Part of a small language model's weights: MLP 1024 SwiGLU, a variant of SOAP for these matrices.
Each number is 500 + 50 x the weight over its row's rms, rounded and kept within 0 to 999. Layers, rows and columns count from 0. Numbers have three digits each. The size before them is the row's rms in percent of the matrix's.

# layer 2 attention output, 384x384, rms 0.0763, rows 0-67, columns 192-287
101:500536482494461501534493538550498435499503493608527449526510508539456504549607518538487548473568474460474515572391460594499540538467446537454464507506540500499493538506443475469566486494563548544430485463540403536456534482454490504482607558477503570579539462575541597432494565473536497432
110:510517515444481517508427409497533543545441604531482458565515495431465545487503453466582462443544539431479567538526526436446439478495519450518558554480564586416512498522530543507470492563530446496440464492618512458528465493481551504490480495498533462464541469515559449495422411469465563437
101:459504474439504517523504497479461399484453477532504511453494548501505468497524583515474438502443501566505552551466450394538515513490458496522522558553562481509500625459493539519537472538517510427494464478545504534479471502559535545542476456481610544581500427517576548398518546562536546501
106:569423529550471530470539472540537479491550481478472512597552526540562494491583522523507543415545427520455519476471461539527618465419535480517495464446590545455490557439469520452493451576471540477500484530488521518442558508666526495464440478458534428460531508518515509443418506467435577451
091:410392443455511534505504519617500525539528365469472443455459473578589468357453589388441553497532455529503509511506480523481542414455396522494494522564514445478508511542495493473450546501487495470504484541512412533491500517412463571529506506522505475497488506593477512537602487448492533486
087:487458508498551475561518482486465445537514577460536500482454504567453439479436509476502494472503459560460571521477428448449531490542422535499502543488437540407472498480558470460443496504413465469462547470539557389456501572591514529490615548467535535475471514499573477441490563455469387526
104:544464504609497492534561540467531468459445493457439558436543394541483439439534478499467517522584534474464577527493481505499527442438454455464554506549546502439551523526566562398470524417530603501476535380469484569472476542543530498495459488539455477540553520567505508433512496475523482513
106:552476522479505527455505518498465527636441370517432520496463459541514481477504485467558405417541535427517508517543506542511556559487441439499609504458557509529484512469447459551492451529558521514508530462509520463515505442537536539450485498559455514537598524488419507534478553514513549494
108:507482473440514514458434447454505466412511533509438488463490532468487490542420535540487507554476486606477507541463450361533589496454509515554491513485509476500543490405583512504463557429420424431506519526429447458538557619548524473402512476614548514531550396397518502454594500485579524449
094:532539531442452480465450536485497572520537509528583546495519542571538527526472493468400499523566525460554508605529478511534466491442579430492484511474550457450529575451507467546495543537452498524521546512506502524523504512480484508458544623447526528480484588584442497516486539473440519473
099:468483473513505479508557450526542505544544466497577444513507476503478562420517407461467437449502478525520488528405495497556521477521484439500443481505526463536417574487533482513490523502542549521475530416470444455451433478555519520496532526531499490516513573477509475475592548495448437511
102:532525487517505482536533525455491454517508493533486470451504508386478501490475483458512470464499546516485497528564479465481414540571497476444474521499435516464463504471454472462493592537511462552519463493480529477551464465445565467421430517493468482495411499422575562552485431563488434474
095:488532473486598473495463544531460465396524518483483483412402433522413505524487533599506603523511510547481485529492537399402589498525471479497433515511529508531482500616530490513442600519505543486558552516520536527429476423493506526506462488497462509509510476484443498493557487472552586554
099:447495469527520530478491525505542499551511523529504559490486462510514570464492525552432488510469489368519479426513455538450486511466449539531533468538480571431530497561526511483510532447555449491444494483479485520562528524507431456519471497481557500500484501635568560539436506491462491572
103:486533474542546557596543515495425478438555519461479461462535493437479549460508470486563485569503523428465524580509547463504504608479524514461572533477478539519506524494511484509462484448435528538486467468468545511499537486468484440496468454530492498533518579527487511614504464473478542473
111:508542484452558468527510404521520423489504497482485561442532497520571508543479368486471479533616452494484519493537527455456508491512518450530478485512520543606551508440458451519491487525439508504482497414424575554598529575473573517550442473609516518456501492524499526478450576534496436508
110:467478547541510496505445479482439525386475502512552487488499537412534504507531572421450532504422470553585546468534510568452523502523481451560425576440555491484592486415495395479481560496587494470535438517445454505575451576448565505500429479498498475575448467380571500494547560539449462480
098:524632412496494490468580502425467454536533575520473528490475521444580498495500572526533462493467479517461477476517454567436572454573434602531457467533507529501525528456440478515523577506517527512471467438484561507539502480455527490466520442447515567511491518540437526554588487536456575399
099:479528568517475494575518542540439561416447498505426442456494475471560404435535482488522426463458504422516465557424487581413490446494520521438504425426535558447463526507492446528447496488469541536497486575381515554478495484540439463496464472457505476533531543518422433594487531505458410479
107:549560480506448514530535548495400466459457451505523509516573517493539485466476502509429473462504463475464430537555457484522474576511468510564539503540511520531478486509463491518594433534498450454511508410462589499439450426610539541513494451520447514509505476425473535575508491435560565519
101:516494472477512464455446581478504543459523493528450519496528424553423515480411456525546511482458521504455497485540469420499485522451526504520463548464472445521502440536534599440508540474486461500469572523507488554495421516537465426494515519563487453557502551503527465443474549522533500543
111:476513495547566471497490467504498507493494530542551541509490519419520482439465508500609433506483499500481545540462533538528402503507477555510662443489406583503510476541555472496456475495484536452533504537486517492556492542493520391494559533567553495483522550458401567495461520495433473447
096:468519519553493511443460450454466527457625498456474545447522495505499488544570510475498558384430486452526509533633517454464627537543443471494547387440446610484577504416557521500448513487452420443548444476488535436368634507484545454446594410551485502557480535526496420520577475558457578526
100:452445546509550472567492522445485486481433522546522416529485506526383460465499487488515528514442504525481506499513589473453483511520474549413521494484552509452518520439456546495516463517481482531488473516522491548489366506527567539551495482487427576437517493451450538538484391553517382514
101:587446514522548413456464486485553505534509512507454521522583529495428518461493560440544472485503517477557547508487510503535482399525544544483436550533473482517481548555485521441595574453490399572525467568514416562483498535435521436467424437534485527413432552487570542491480467569487546537
099:439555446494463542501513426510515519528485573481521451469547489464540568455507442531489517467541525466466514465512450558519462456448525431478472451538560511533452565510553544482474512580599522473514556403503473529567528411526541507511589480429520510487458525427525483495554483436579488473
110:504451486575432469417541511513532595550461473517496519414552513477466486598653487432433503488572434534530604483584503536437548488464495404513499439455596535418516544515546459533413545491521538513577517553461463506498490528470458516519495476472524468500471544577544504490543512384549477446
098:477458519565463615510613445502548504541534486486414571456445483495483512496525487487497482447387464545516494551553545483480403611433424502546414458448434521473439482517503481517494497543469473526472524532501515399480485517496466464404486531515597508534584403535497457518453461488492535484
101:499436528472424398433526515548525509519539518411469428509514545502508474480495482543436487432599511513601584496566516480495524473505609514530519436552599551515477547520452536540573576480506560484513471371439430477481434548534550399489484436415508493494530531554492434519509482432426519484
087:543522597521456531473521488554501478499444613554436497462537520477459474502455542500444579611517445567638421482474459511555467493475427515520473550596400494459508447574448508539546520475529521529507444527553533552512544553494522393479495515557441473574518518497495512564630445547538506581
087:544481484538494445464479515440550546464481524517466516526487444513431506563463494523514594461498441376489442479426435494468476490481435506492523453447481502442512595561503504515541570545593434503491514477562465524487516408487533437522488477579420570524510461642515583425480497555529582472
100:554502482509430501452430549491499503511489500538499559477486471509574554360573497457497470460485477517486489552523459518516390536529559501495582464492513517479430448386581435452451478549474463422515405457510512407499493484518516426482546513519433385502570535513455456487444473480491453531
102:537465517517517468520529505441485537440558516528423541505479476570533482465537538618520579580546526527523477407444515471478523531564496464552541489466495634483514486509540508543515460552482539560503476520534448534527499497459482549493506494568501509485458513537534477408517542529515523441
102:447490565412536426577510621440569492473558474448462439522542483480441524441443508582509580501636518471511413490495474523490519510466521568559513483559498483633525512472566470400480475520505502401524559491508542473450542561501509557484495567591445531488509474439517467430515558451489532527
095:569530418455371479547460374510472455447502403555508415564491507501497463485439485499481535530511498515499511505490440533559540543421472442453552487579537391510515457484552425432514457578513532559490517547476561466389569449443488493471457505516467502480552501517488517456518476538492486431
098:404485454544557508541520510417449530514506495552463445514459553562447484478514477501478491477565384527476584567505503505489510567450475462555471441432481477546528546483502563465495483462470575477493501500447473478461539471439466439447576476462543528540507449505518554565427491456416547500
105:513517491431464453495496535469567439517417503439506496470475453428481503410431519563484533568487505570442525532575501467557528568482445527500514488492414416472455462564463592538533528495471489431519521560466573505567512528561568466520399473564474555522532416437496466456554543469544508477
103:535415550523464442526530371580515566475458451534512463542452521487461477501515443525541517564481465474411497504539508511458465543396535502467568415504442499443532539435529521474492506424504429459438500450514530437409507518511533479421523518481506524497410564517474488494509534477518478493
102:541581472439540521546495551485468468564489522564536516530442509511512499466471470488530553503424498491491504502459504448555563454457442454505478578474464516517489538526483470528497526471496555569512488487495508514580507499491481459412434534446463587518545469514530530376544535467520514541
100:544445463523534521456540479515481413450482541505463475496480407512531522492486531500553445514452444557522512544453584538542515503538506438460540530516475509538528515502605484551483463537477503516490458470465458536558519508448492522515471527428511510485430443463434482500534575414493534579
104:433538467500498516591458536443396430602566422455435466474511538526486484510503467533511525559476552429499537502443495610497468461511457495450540492494531432464408488505521497523493508487568447572463516479518527546575488515451536502553461483457575498449509470488479517499475548496518556531
103:509512538536555473480491521577434427489528459561437512563562536513397508490545512500489507508579475498509464538487545505408524568510526467467408443444517461496534437475549561554468481560541520530520452523513444487470603538434552497528512442535506466487403528511440491494505518417533495472
098:556467473491507543475464562582525464523465445539513476531520471500536482439471458510570457529418504572480456512441485459535453425487548470526416515529531446492477524459515539503517542500563554540494489505515519489516453490465490494573548483464531592445555484465508495496525474525550452502
098:560454523487460465523481483384486458560454512404524576456498458496445531462489527501481456484477609444489503504442558455579461534526500508449502520538534513485420430515494449477500476432438500543461453446456513551416487444471542589537523463450580535379468527523414415484555480558482539490
097:461506508507492424494478542464559507527521545546565435441503519514352476546550492553506448520456440550453480573560478433473482497519628526486573505482432463540443526459604507500493486489447459642445464540500581526459462522532506599491545542523511502527519453465428490505467525542455532545
095:510555406436523483503552484517568446472554550539471442579464538532527515611460548453443582444575472411454525511479549447472513499566621532418472482542501451525503515526500530531451467625518567460494468530526524489614466552491542486482527538498470511582501512506474529568546508500470470496
090:416487515501441488470474484542452492491530467509460547425475528482445475555556553394505553508491481485475515441495502460390539468404476458552466518486526542462552448504457484484517494536510543492569537406492512517553467582472482458479483481534563500613491597573485496601429424528515553557
095:575573523485499530506536502419454499491363502476566471487587476449471449446421536494470521546652466603484470534557548426441530465520471463492499526520466484521524445511534413551510530450505481600554506457521516500481494427460459457442482430521440531554477499528472463493547520437529532512
096:424584441585440496586492575474542539552507437466566456512596508453549538524437458437442524437535518493457481497515451429408525452484544460466584492519449551496488586492522501473417471495531541461529508522458445591467527495421496541541549535424533455448547542588442496500390564480501519485
108:587536460509537540399503480512514514552529531441452511440465460502537518540486493542451483507505545432475541496493482462528549431514416519443480470502390494438445455501453454459465551509494497504550525446487493484518479522490504416516542459448518489522519545584519423510573415508418493436
098:424492450488482541524634475442445543493492429448547541516541470483525493368555501490552451385495501434584471516384568467445508538452546488552478551496501481537557597481516448521479536519512490395455445593442479601489470489439471517494572527445584567414413531532513554491469498504461541511
098:495457471486505525486483492556571396451478585549475450453453536500412527565495511502446544517491443547419445522493433449501582478434509606513569439555454440457448494537464466534509545466406479468497545467516518509544477521524491464441482516492498439553503448553553474547600459413472505419
097:453530447574496519531518491520468531558520556525492456507467466485540582591474532531549527441390485442518530437492494597499503391559471436474533552425493468492453514533479444463485458458426495550521524517448462523510474420508543517548497520575518539528491480524629500437554463541546513513
088:423541472551480565522470425536510532558520395484512537504450519573556545538520432499470433452530566455483564483535485599506497461482475490522526478470443457551506450444504439477540464549576550415459542480559516545552519587472477472494562440553424428450431453521543463554505467459512521497
094:570523489531540486506427494483512406549458425537491483510463562475502457504532494507484473425498564556530506427543564531461532468486501531539477530437460448496508462543461497493444544601420476463518420417478495481558549475506428460371562487528590456498509564416519439394503502502472500453
100:500507532546525560503490535494488483442465539525507468461535539466594547485586510535547572499481534436560516608456541630424421527523473495561457486480489449587526513507530506559574515601531481545534533571455408540495512413404536508485541514463521506516500491506468466550438487629515498564
092:499509516510567590486517504479543454459552503563426575499498482524481483498469597558549543566442552447471526554537474481476450432519584478486472525493439426435599588477552458488427591461513455496600553558395494493468471478497494432527487477515546453499490457483446486512482503425454544469
101:491412527441468504548512432458380510512495521453515442528503484538471503445439482579481531552473527530516403464614434425521471505410417490538449503508438480515454492463520508477559531563491589467498538455543528462542457569451523457595463516500511540445530447472499483379553555474525478532
095:534593544491486501572496425534439546513569453455433378441602512520463530570399535488486447445586390468503500517514487491439523648464468472552493513471540569474456442508451480459503535482528503500482453575504454508482478501451446463515475458612503458582492498516521531433487433518486538507
093:510532596477546500607510479518513604499500585452539458568572481542403531548531422525489520555547474506427525553416492515529530559476488456453581450514503526569531471496574505476510474460575530497496491450416504531465535500463576447496452414542485568504592469477482597505533510486454570506
095:550459592467474500499488455571491490424455508505473453507539494581445500453516429514492477531474450510564518536601513446472508467465504512467487519561530501511508414460421384504470443535521485451506550504490473423485560503497470450483465474484509511532435349447552431409475484490567521523
099:500497428517489534509494611465569430625521489517527436448417419455466553535399562476467470578493455551495547516547500526479407434487391452444475533570462473547577469508549419546452532451475428557572426540441553526523482484532510442438451507547494575499521536472441542565582492539505535459
099:543502521574555501496532388491593514623509527480492426447467521460539541549528537579517502541399501515556507513483482496499501482552530552421505427485429494488519531471546531519495590481476501589450438547573525545535410499480539485465498469519427554436495540414430492438544500564555452488
096:458481467423594556551445599482575550545477545457513529479569475549511485418517467388504502433467550520566586449533616497526582405485451444649461463522445538468525574408467563444448499423453537506512516464518452474404538502529529506454525505489556564511509490450499522472511459467485485409
096:520549463435636437486462544534482440484525459476538532473489443555520501575505504524607494446531497535491586550473560505533631529561556492408480485496515465583497481503541497522396519569449538478533526573534505493490503527522504486508471470453472530570436528494484531454502538554451502529
102:563493462521509564571495509557521475403522509476422494442405494476501509502386571465423497524451481552507412490469560511564521491550489487526484471477497482524550537567459530407496503532498563496492551507563410468513472489514491474512505418557501503496552392442429454491608435437535377569
121:430467441556432509518561541508445510505528525501592543494553531421467499534604497499491572452556454441487521426530494570454398541406478540502507496533427490518448620507481517523490503502512538514558497513488555475472471448447530507456463528438541374469446505488540425422471556520435527527
102:507472532478398526476541524455536473523411459565471482517454460573467394470587487442483384538483426524542468390510483517515533558461446492478463468474499574498528525567486487450558457454457505566490503572546471487524515517493500605502484484610488530498421453518566567484495383462432498491